Weights of a small transformer language model: no biases in attention or MLP, attention and MLP in parallel.
Each number is 500 + 50 x the weight over its row's rms, rounded and kept within 0 to 999. Layers, rows and columns count from 0. Numbers have three digits each. The size before them is the row's rms in percent of the matrix's.

# down: layer 3 MLP down (transposed), 640x160, rms 0.132, rows 573-639, columns 0-79
# up: layer 3 MLP up, 640x160, rms 0.137, rows 574-639, columns 0-79
down573 096:557467534511564489535505443568403588527636472558497519529595494534584498484505528509516490598494508555545431442498594541450534483505449449494505488517609558458539523506507422564563555619441539503453449473456508527489474483495433533555607542
up574 102:519519506589424459597434568579370494481561458596477505531396549564538542584401492466549506525557526502515487514474568491478459463567452403452463493491483486462470489528524461459477417546594461512533529534472429487535528420494464518453516464
down574 089:563472524427508599391546476473538496466418521420467440569588486370471406439562559471543580545542512549462549623494482542455492488484566558458490519458534505498554487468529535559464532474481490450539496517430581529545563439450482495502460480
up575 100:522452457589488508477570504553488463448497418512492423534438483527478566540489526522523514530524476466472534523494499526481539584460471547568483425566436541484486438598546419513397566521486519602485493511499434471522473555552587500460490398
down575 097:543592516446557399559413494513514620515498491399561540467549558534486457474532487501455463540500522588540596418494588537510507576467537519508456519529544513563451518454444503533585475513477544466551422534393472542447499476463421444492556532
up576 095:502487558519502588510473573563466469522513487464509488449535477534511485524509479474589466457583546407476475475456486549569530515519496414503601402542466622583440435349504481463408533410474563525537504408533465482463468455591587500540450507
down576 094:473627459492502443473470500513550493506438507490512529400494625501497512551474456558583532611606491513494500505491545438527508503477442470515517527563528488461518551561491591493639503538545542539486470499539473497455542467445586494539468446
up577 106:459485469495594537446546575500524454539491522508592512491438461451492535537526503565514460451456490516539502518486567479509567518521467528523487496435444442554534606456490544541495538480484502453572362577503575530494526516520552584583557475
down577 113:484473497547506453522478532483532536501532479475526461382529559457491527482559528554445502437433460554544480478521516562470514448471405579543419438505522513387586404532471482564488449471481470590446430470476397516521438575506543516514405557
up578 101:520399477488581416549587486438509528471526419512548534455455402353467496557456449471452521500469489535617510478523456498477467633506466383485495465528401441532503476590450518471496507558541470506453472491499478570502493511477438498502421409
down578 102:451473529531432489439502400457501538522498456503472559489451421568537475414575522478412477437547453448473564594400455517524547510579445547601460534414466493422454575518577478547448517477497566482458613391458494507437520493520566508542562554
up579 104:347419537532429440428412515420467554584480514501471471490573504453560505467528539532527470494487395573465511552543531538564433540468501542553584470559462518534514466637578536422439436579563550624504518416579489540494462496513445512520500505
down579 102:465519436459495517519549447578534465456504503459525595539503480567556538554479511479456421482549572504561471420506435457513533446461521458455512513447513521585463605451445490515483498495463363490476570538485408480477512436523519520499495421
up580 094:500512520458481502479471482554497581485484511509494496530471496569508387452472492546597519471409536524431501497510493474451455513416487467532531526456521498535580452465494503472460522510456519508445467588458476517473512523416560452491506543
down580 101:514400467538641553478560520476434396484522451496513397608471567459582568594489532540459494480441467469534476440499563455500605562392531502554528498535517509452481507569527546516501503577461466473553544461600504575474505409541539591520395550
up581 107:493445517508426479490506571545519476522517492538511554539488476577515399526406474475464545433507412564553574575482506391568613508388475519574432557443460524458381417395528399511564530479444529518526573464483448536445506556401508491556468554
down581 115:537502449551567544472519517498485540558501580466472595544431466432565495441452509515451408556545485531500524363507611508473460469456428500501460555429516524517576573454463447513511589463558461429595532461447471519497529476480491419485493461
up582 098:493514452511494584503471435539519438499483491435491559493533450568429539509404570523423558535448545482445509541543515498508403471457558590564490528450543490437531538504453630492547497502540506471489557506546385590431463542538551492479502484
down582 108:512538430457542583547511474411520468486473455480469482449483524390566454495490524449502564485511535466581490487469534522473429547594507522448525523501505532404560389441528447574445490472451445465522471545423605571627424518504456502398456530
up583 104:574406475525407521567471459432498550460497493466510386512403578443476431556499500505459451578569489478523503482567483430504414550482507453516493499533480526474456527542499453502545538466443517477528528438457575460450543545542598503531507513
down583 099:518503506485486466497595535439665483487534505561536384461471585605507553439482548475517540506462484530532525492438467499388514506546544492501493526600567403426487526534443427461493510536467475494533520508457593577462490531394512548573479473
up584 095:509435530482485544454502443455484455417425412416431427506521473428431466507486536406486493454482466490457553592469463429601446485558601414539545499456432466470458529550499549486516481539523544507521498505491498439551413478426450429443592447
down584 100:524485516533502497508472438489455489536584466550458653457533488571532414546535524560489469515542535522392511497494448476508525596459466598602533431477505511493542449435558579557466547503448480432572485471497476587456492523493568430444541478
up585 098:549490437422617378400512424474550490476450504546515522438496530430535467609547518559416577557558437587548429498557567494436535568491550472422495545467356506546482460446538451431554495455544518523531453531517462414545478529561499492491458495
down585 101:531449568433525519609504507512540515571447515496450386494514426539466528410504459439550492414491534443490476495470455490544441522482521520514494536554598447516421465507472432533381581507438501481556554457444506564484441433560510509492485522
up586 104:456502516486474512413388483507487552401542487518532397536500528550327411447501497501578520405436535530458480473557427529468455444525433410572542461519443479500424537498506551478551533468471584496479508491489506585422567437442483496536474387
down586 098:575423450484558465456513435447547452399494598502438538457495475527631471496362427492520494409591443594435524473473472462539532523462493539500447536495581490516551465434458391524499514585503431563563473462526453499417502486490553462445426532
up587 101:423458411525532522618513479511481467617521492428505516536574412534407483575421477505526424497511475547467535447469460408593462534537408496536503406452529486464502459488503435533596421484483405432534589507533574506531437550441502466528529442
down587 113:539475446506477533523445381602400550532404553565521487557472617460573471456458533466477478538511422445558463487455495473554514559470554509549546487482544508522530501510526508511596515461522542523472544490551543532510536485674517498465361545
up588 096:428478451459463504472460631501504471448558490492521445519479473461522573508567523627477418429545510433552392457507426485519513483451575542552451533542513480443457479394536518570549505462567496561480528463443434476406463505412508600484483504
down588 099:607443418513453469493439553515474426482493384564534492455545454485517455434502459457463527522513517464491574492478515445533402482504510451477517527448411498407454408521494488484560408547489522379555530489501513482450509421543470494382499473
up589 090:545520567565532613502593678461532460538550611493395577532469457470467531530378511526458569481480389470598537589483430454457481438452452471448529590504547582557524455583463404480476506477533524451462528490423503544516498507452484439454579433
down589 093:488595538496602498473496439526532424506482490534523424486489437516530507517478490507494517480605538557587484485511432479624561541522519511561508490486508510390524507528399503560480453387544373557527477515412539450500459587585452502415511488
up590 096:478504469476404506463552495572547494425548603497548489479472506457476453473509433467542585560488455492465430440505502504674495435471449558455483465556457511554461430490481542618482546533455574496410496531456501504477578468521498627491478462
down590 094:446446514518470517512476556495500472479560513537478502476525410546412521477518578557415397499535548501464574656497534536464434616430502541463409510467515478489521545477513537467395492478517465478484458465551510490562431462420558517536393423
up591 096:492518569541594485474543511493498495521591466479564603423597401511484565469605498525539431480484462454519579476490521505590412448548487487481509498534526524498499541596459428524542535687470577496476582486481494438498531441398502561535434469
down591 093:507478498577486489515396493532427433481436466480539503578343526486614472484477428457453545484532437570502458511542552460430525603386482554547513481530469489491467462492641435544408517371498526559463496506468484534461517514488544454491592530
up592 097:480433438541478485520594559488407491474533580512519532445461505497598534533434444478527512471498488505545524548535577503525543476548579495580441403477484552468481446463513465541465556520572499513388590491467512451446484579522561428556621567
down592 092:571528488459493499423542528581594463540525459519580519592539465493448422480565537526592528532467496582532409461499544506450506541544511483438437461493529400472546500450488511468485455451444453425466406461633462447555450432472380540473441416
up593 097:547521459498458467527440510481495536447508416463559570530473458412565522548510488489485442504445480557500514457496479527581431399471480511474537533404456500477544664644436496529461559538548412415591468515488447571532523477533409439511509554
down593 088:522463468462457463516487488529483453480474403580574450472546532645466478596517573470535548437529456444497519492415435528472503537488361472448436584515553494417477433538506521404484408391428498457475459482393570437483452501369592504498506510
up594 096:527502541515495519561441545525362512493489385533456475542435441536566515483602503588434508497527471520497526562543514540508579540456485582514477528479443456592537508440435456526562520541405439554450526501515579449553457557578472521617555558
down594 100:616467432501519460564512473484534494505521447578476524449521529545361529461521460532566484463550464396517432487591498572463547518503540520456596503466515606547517471472484534498454518664494517432512437424501585440492478600525490468503517400
up595 097:489538458537499531465536448507507424532404546554516545491506453490525494441532465612596438498456545530494465563447505433435520432507479528611447521492447527457469520475480482447444541396504516474447446480492394512349435589503454499480485439
down595 102:440556521481426516594516545475391491520507505524437459468445587507519534484526488494537503451530512463466529371490529500485482542392517372529542462627511454496477451453579528469571509530516397462452529451537584511604551452531468416452527594
up596 090:620466429482617501453618499487539578529553507488516550491525539448479546442502457481492534500557474468449480474516527541448493474500445517557509551513567489479572396588461454541496606477456448577426495524526544561560507587506603532565500466
down596 096:607543521546414521583491509531524433535467558516510528534493479512496447483500458444515416581477508563566506553414489566504529558466439489481518461490501563515492527500473468423391515485449451500620488581523509534512513450450373472472400552
up597 098:462452545580445452517539550490506527445477544530619530568474442520555539520552483501492446566548481504396446509486575452536523424479478477455457521492551430538509437459524527486533514490458446558530555489494340497499575465414389591551482459
down597 087:536531405495438479527450413564503490480511424550408455467488516541499433478452447411483527495440469487527501524419424544509524546524492471459559511523454611453502581503513480488495466523475554438512489502408592550442446457576540411438496408
up598 105:433497512540512501595484459530466587521566526544474503447487452524458438522516532514467483479559483541393402514517609510511502464452463395507518445459464551528431436500591476536411457565492440481528449463567471517440438421471492515538463432
down598 098:557410520534475446524477530463481524462508528497459520420571566531528455555493532526474469481570512458487420494490427502491464511461440478527480526429554483524462471508444490480561504427504510594422515596542497522469492412465569602494459456
up599 092:495527520478482430559435380470526465467596498513500569506436445445535509534516435493491526472453464458504511500521525501513520416511487557472420338494559561518576512515434485507500491521556541534443570456488465550497540503495457532537410532
down599 093:447436541568541516438482551540515566570459528518482406522579476459480497493496571501527493606553479538412448535466454439502465512484448390427606456539433447420506446469556557442417521475446444426550473526456448517531474495537483491477527567
up600 114:458493406485521433475472577459524486528535494433452486473336410507496468528545566512517523541493601590449480487527560527498591521467420537509559506506463439509582551502495464435404565578483526537510501407440444553546563466510465492438500421
down600 094:554467523499478521520561511512406505448498543570601410441618490464399455483550505521464547479536406411448463449511467524406410448578500408402513452451518473512499447532538488572550442402462475549475551495546480525534550532522517554580502499
up601 101:461460459428468515548490422445558512499536485433497538505486435479521505524496434416485433602471577433434465498547395499460450522487614543481437454596541525497573508433577469589567537542541478471496448549535583489512636476446490585516556528
down601 105:574457486553462528479471512505526526489423482515542489438474573622400524469577501551502451488456459451464533591424484542519436448500428590580492484503526492429489444489462579491492514546502459441517623438462527489483433498549442431571590438
up602 093:519512534451451470476522538512462500530411519491380494506493429555453466460492444566424460539387442479477557526441494518552541383444564497570554450527490474389474454493410532514552515396651563564442499509502515503518456529455580558533566532
down602 105:521482526510404523493506398510540571549588625473534350488459511468518453520427571509532509479506402506517492501548461450611461452571521524465517489474500471599557481540506501509398443535507508417551484504509576539542491573433513419539466475
up603 097:520542459507498450546577484520446497476526555500540394504411514550475500423442474498470521470539476523522491626465499590490531503440434536575597573462457443615445478439615466439519361429402508521502480457496434508509454552544506531509587444
down603 103:548563521472553542561578494434557470558478431448487513412373523515562503543503542491533541456564508561466485527501408515559507529526444527522463541465463486542500526481607413504516506497471573502511457513564450542530475515507404531579541554
up604 096:492448472585548532436548460527518505535432492588512549484515447506464424562496436507496489493434503451455462504558476440512501505492502543488503442520491480422545569514520625509506515499542501495442533603453464496430538490525507506497367468
down604 105:494488447482539539499525486481479387444544471403500386476485541562537534402517559437536551514471475560513501561399513621494519546433523473432494441432470394531502546559550431490597491546495457515498544553493510452442510462515449550555522475
up605 098:501564530416577553511432491508536497467522506481490492525522545457502535527483550488543539450404469491473519480514537594375578519505523485565423545521444510534508447602434442486550513484507440532503549444447542480424615510549482576509534412
down605 097:418468471572465535403564437548469537499457497448598462511520468517510452553447591480524566452556463507540535530492541536553532469524459502556540524521480449415493475464551460469431538438527648510462481594431471496520434500541487512448484522
up606 098:496585512569431454488484582499529569555550462474526525402562527508408482558539454446568510518497536548551585547379577455496414528473532499599554564447496563447528544433509590466460482480474467465575560444480546539414499532553449509525568568
down606 097:455504552496461433486586446415495433473564512535426561500444494540498460462533443495465490460474508490472536544451479471546565400556567524511525529561477571501458490479511578425536548567419521541621537564483424535420530421512475464519455458
up607 095:584478476479469476555578421506511392487444559376487573454487507524576482486527487456455466517448458493438524469581443431536555444499647517587518485431397584421467493479428521571503563514542538580430480539521530454515556515457517530465402623
down607 099:436485503466436467534586580483505475444517500433485471578577472433511466497472395472491525520549566576494495578438559507505543533411525540497503484464465429484459563538581528515463467498471601490517472516516465542536491562555477527511511400
up608 101:461529524430509502484530437426422513477509532418572471529589448457464477474534534517515569544550442458469490525533516389450464506559550599465599507354540537555475487428387522648522491510406433494412454507557564489488464466390492527509459503
down608 105:492464539528515488507516472377450422505384499550571498545543495445558463460492497468464496482564454465453530561561530505482651471428530467492569470513489488482455523505561487599468549489470502488466430516449575416473540529578445404541497547
up609 099:409498441491617549506582528487503543639414485415464449426513477538499478506526494487573501383501491508500438502442498539470572487531384515427515457469513488593534575566472520563440561537439496561518524504567542460501452504426502509449523405
down609 096:513490515491552465522441614433465572562465547549533485455450446550493393528524509543411454428543406426495544482482403525479500586449476505440492496476518471499450580552578490483474435486550505508547487512338461486538542450500484492584477556
up610 095:449494476416529558387476560545474585539552489499518502537490462531472439453491564504479496471561464514496494458393594493498543511504572431506470426465531478539484475515570528488561556464480513521439577457568533544604479571559497477528518519
down610 096:566484485546555497483442561514543508516434430521501601503456631465491503463557473466509460531479524457498521524493574547529378511519453483480505567553501492525553516516475446469442455477474534450472531540524508569374472451515474517571510611
up611 099:479333491555512426519546467524507494515558501501519585380475492484404529559400512479524462534477475552517496532468504515478441399557597391441539499461529483565557584618451531533493463417429505604457484488527472592432472515416601496514539447
down611 093:484485546591556501459469519498486513518526468494427529573554614496472505543541593506396543503591435588450494517510518438570428546485419436392560424567516590547528464451563522548512464588491433444481542503505455511492554568498508427495550489
up612 096:433487509519520540567443540440392477427584493444523419521392489560463472472438538562522489506428441487508549477478467435474465559479500545405463498539483536575605511455549524549469498435487535567464501494472400545403473544459586456470511443
down612 096:457471507447486492544497610523620493494425505533505610547534528483552525458501445476483544511498580613551521460599438623514416469554534518471473542486508446483488463540425546528532427613504536471517564518572515453577493566492479485522483492
up613 106:516483475465457500433495448560525507542621552530471501435446499474500511530460509559433473478509566515423433481476347445505492433536562584495507465481444541477500442497448541541402489486547484482477517435513534564505385571539468542455523538
down613 105:385505502464532449510423407543521589549508564548528456406512493482538513519455479531502578493493468551502488549444523518445522579433487553534460534514601538513489564457515447507643526578474492573555494499604504486456495403576577522518580444
up614 104:439545435410552479503494542567503509518472441555462488542530413484546526465568414583478486469475461488383523481554422489511470493506466492541475457456468527514490487495571473406533524514549489408433544428458548494406436561459542520523463481
down614 107:550455459455410533476581469447574463404564511483455495548499474461448472519395473524622457482476497502494456590457509371480381521476455470451552508544540560475540440441553467497534463486514574487586511577604387537512585627497483539457480430
up615 096:491532646472446489427563512435467580524470465502473455492428535504534465548471429469476481515415551412480434422528533641520580440552509527558426387528408500438498499565514468569604510548479506504421470498578557519564511512475531594497484446
down615 101:505570491514503380491571512527499437526591590459505529548590498541513473470563645466530583495520444520373511415475495431475546458574504448415483573536564511425499458515523547540450581510546485506500483561435475515445544403554491482474465522
up616 102:507540490440512472443565502430467597533516477479492466432500484411547570474511522411497430460498533484505512560595523501531441595484405525577562585477535528549489505515582502595545441516545466494500505484560480540422523510526616513522478450
down616 101:462503531483458502485603493494528401519508419540543453540495517587524433540375464498392498487466506572553381484489393466451496422404526538555493549557502554485506555436490420491597499558490492475487504520434470454563369563469523511527527465
up617 099:486542517487435529515461504526597451494577511378543473563384490513517556490470515533450511479515477497446348526414525491493486530445479459505497459508552448488518500467522471496477530460483483495473561451517539538539464406473582433497456463
down617 091:583469527625584436552478457485418411509442551504432510518510420443510442452472500476585579579527553569505532576463427499515440533502520517477485468509472560509511470465559511520585444510485510528480416522493419450482566496477569547432526435
up618 103:576453515543551603547516522541433444557455519494487457564537494601434464480595477433445493448470511528543522422456509440471493494559546494427564431516499556538534435553525526555509469475511440537538517446525554484479474447439615444551513517
down618 106:556489478441532384518498457570461485487491455556432581458511349581454424463486607546468495473585540528534492507489477526459521484521554525641486495528521509530563466456511568470568410515455565501377473545460470521605552554536445485499488443
up619 097:518529441614457515542459495443503449486438507472478551511495500499543548508648553487514556612511562459513447549580519478452543486483453510494516582459476476428525477537429424555494457452530592502541553426497616594514575501520507453476576534
down619 097:581446555478359495522499525499547461545517465558541474456505599476509493549479475528481486425500509493439409498487431566489586487597578478493477483489505487526466451474537429513525497580449425466398383591402402528488468498463421606503510443
up620 102:490424465463506519601515500475555555492547471567452464609521558482501520542540433474397533575480522523482595500592612567584537525480446524518479552589495453498358442438461493465443379556551561488482492465577503510459501485489486447448427498
down620 105:479460523536531411479513517540478466435474453489469543496569479455537440442531487497522556454496522497375442496456394573487594499454478450528475457388440454508466481544485506468499513468504542432544470461499506512435578532541564524520488568
up621 093:564551506638486522483490535497499545463562478555590504639489503632569509461554465496538542547518540563401509562435441457459433466528465478507486422449576455502424567493654572490497354489544467555543480544490471471526433493534513563554468556
down621 092:450483458450497485535447430499542473441542530469526500480432555414492498495442599478475472496518442501572450504477531545528631518472491548484531490555438509488632481531456462515515543562453485478554469556534471541398567546455455407516491550
up622 090:459466448561504502525446551499519512647493572429480467529488543558481453622565496465496500595530461552460469499563575514521449533453442518469550514421479518445479510406624487538481481531433536533454541498494542577484443568512510568471484527
down622 088:468512443461413484490508458504521515569438502504567463526569416527545604391447369536469477431573564527422527459532463499573614494506483482495505470500516501494484526519477480517478503534468426503433431511402509550537444417522422481563472475
up623 095:429454564470513457493557507523520431529457520512413504503508530505556571477481504427450527403417487522450429503541551487416567431567511552489458524597555560449486522517456551389522517567514511510537492547508518599525429557519512473488402462
down623 095:499560441458573466527499548503354462514553464529559514532501481503563499454587525545518456385471519448502502528476555513405451570476437483512383534570490509512526534447547567559454614404541450476506462553614466444479577487546519492555524528
up624 095:526376600551533498497520579500573454472463514591510449555509418524567518458531542424437488551526517556465432588539559531512532395500522483430487582497571528463538525503529482472459517484433534520499437427523481431497545513543557515526437507
down624 088:478584438485504555470497456511569574588456469489552569448490476551532442559424540463579543570452509477591560470474475503531492516429473407544523511527528443453480525514543535507509446509555475544528509541306568585413541464457423380506507588
up625 099:527475500436503488460574543433510473504562573455506572530471471504604459493471471569547563502509396459511578469507475465614469541439504550454497359496420559508532517493437455521542424487488536496452351568449460537498463486464485468563529405
down625 103:481540475498521542577419473468461560533536520542550430531548522494525538524441473519507462559457566536418525578463565513471587507566464480459459415521541513452517501493600458557436530563503395485414444432501598507533495472563523527426440477
up626 094:456476548450540519536478516521481506428534529436587628463466552552498488435567480538560473387511482513394511394492476465513592510472476531519512545572383501509522565478513475463465553487337407478552542493418499563525548562512466570523528518
down626 098:529463434470490434460525361478544542516466487470406512574554475454532472549561545490406458543432495518640517525518494551522557553533475470541444402507588560530423489488546520567487533506571580418606531459564500431529530475591471533592537464
up627 104:564484412584440435503458528532440490567534467431567593564408489490481460485397487490451506506509545481468613442539503463450445581469460570522479519385497529566486458516472510552551525554438560559574510402425467457429487568599467492505533494
down627 107:546532575404491505490507465497466572460545490587494506459486534472320449572436572536482507519514503460484527481609459534576584562612455565457525444553476420487461406472433466495534492464477477505411560500537454567437512458512494414481552513
up628 108:513454574543475510450542431584455484560537353529472527501514498524400545507506580485506491571494496452492493521590426425509475341467410428503519543463519468522471500513437493462527528537496515552458445469501569480433452478560506427494590547
down628 116:466543508561510453510498448479593487655500420533497417495545429445468424450529473536498524459497467468572543483450454478592490504509544515519574499465486520507546463569458441522461553533469628444532528424460455438476443492518481503482535553
up629 091:512531548584536526579608518542562474461516450537563487467498477517478453592516502501555542525525537576522452446457544536595589444574526422509448466491559491533542539463456489395426481502477438521430460392432553538531543514435445479461430464
down629 089:560489544487480589453466420571569474505441524487514594555531532486510449463454446468508535614481496538550432443506488503431417524561520543488488500504487385536491484475417503620565528495538411492554409561496525464451485568503534458560533516
up630 111:550517444545460543516513459490564515535539524583496508547481466434564441567552462492519525560544461454443453523540373488489369503467489463471506458538455538560502477568537622480557451522517474543449542470576549455595513502579528469383536519
down630 116:492591407508519492400504500412466493493541537466489389561422450504490537524527419472570517514529536532488487487509569499470448529596462470598534576565513463484437398486521535526538432536470503493566471597517531499623532481559514391401565495
up631 100:373482518537520532492526556442579529515596534417576513498535515469398505606482577508502554443443538441485532433545472551444589497514585497521516525447432459449483573441529465504444414419488458473530487462524521444482607466455579455519604546
down631 104:462489534591524531551456525517504516485415575535491522484564504471482492464450551530410433408483451369441588390490520487513550591509493555485459544482399550517496591538549460460421485458501507510536525483526540494507549496430542394466514438
up632 101:574460440558524500546678525538510447507525535544438474574509394472533545478516404528459539534470565597504559447522555448500561496455567489574540461462476534483461423528463468540382427510455547433498548489499596482477578508529531431499445602
down632 101:487566526570560467500368545425508470612456484376483487510488491624481479462544504404510502563444439510567534545499469523502344498386551509517491528559511551516572499523484455511409453528471516447451441505439475464427519559539411590456579460
up633 096:483400491430498446466532533391531449522478526537459496476545478510476412469501521515524538591462480514488469587515478491450521522527427545435519488530430448486620541516508540479625488530509509599560441485502505437521490573528557551469582450
down633 103:509508484399465483447525468493531505529463371524517419512581607495508376365612543499486575558491539448485457472494530507496494481514534484547454427593469506485442571432537459538613451557614489471519429499525543559528479540430531554587562524
up634 101:540517537430450446542586440522469546578411371553460459498371462465509480549534420560468538570459543567440525582581408466494494513521543499480521476523527535447602487488452481486502538467465493520452502473450489540485532495515533571465473491
down634 102:526499580526455492427451472507539495465410598578533541490503577530509547466488453467435438506492397507444467440538552494503516444463510472398393455498594519557539557515503486531457469593427468551517508478540497420502530545486488458511420559
up635 099:423531494503513545457482522529472556589466547538537453563494431393505424560592425591493551615471497527512386468525536555482463450443497530534479410523505485599454543575553489483449516588520372556525515473560520515441551470586547522526471450
down635 101:442515537463497492527511582497517429489449433455519504453490535481491473523404464479609508465512452576480522480512450513506503535503445498574507504508527450501476425475486505468542567467521559491448577440539496568549579447521536490501513575
up636 099:483445526482451477476531411547523561515558536425396513493551399501537525557545582560591487472478511509473521475459587381522480463511561518512599563553420489513463503465503504428433474485516494485543461534531547523563533444554425578561545484
down636 102:457520364485502493502508470562385525535491513591511518520488491559508452511506532590490412487525442582508525482543429630488462467502511549481517472519496508427435470484478592459605463447504449548438575473446523506549580484476599546563482488
up637 104:492445472502380463387494398447452519523502451567465484440447531458598466498506467470542424458479527438544491491487447442467499445519510484476394518488523461437466516511465505538530577406431467468523621557527493506496540533492546495533485575
down637 099:536571517489510535573506551516473460462487546524537479556571434529488529499564544504497497511524523545536449427520440607472511503436456535483482518488517415559471503577512589481422408463541593443454508476451447445464513604541580486526532493
up638 101:483472481502444523489400447536445515631500398469535543486463519471477463517569527498515540511574608517496486561503488535460468497482571573452494498477446480475433501443496523531450566523573423450548593543424497361491469632500453537540559517
down638 095:533568527546438454522586568481563528507423449531505499431630562562466517499502426463490590500538473516464481463439508534528578463583437440576529533351505550455504589495538551449454460467596557480425450446448517458532543367574517614479463549
up639 106:402571466534572401414469474521490532375485454467568484416499544455524516529537495454527583487540543491460421457390397511492407586499576566471547495474609426493485483531533506560422539414535516421500546469457432483398449501458518480577504518
down639 100:603437543537527563503456476571568502555508479586424463459556510515487542538569548545427388492508573432472536548516552547508563523521391430447472478526421468544498503483404534470581478534518419506532478542496511516506541483443502509481594484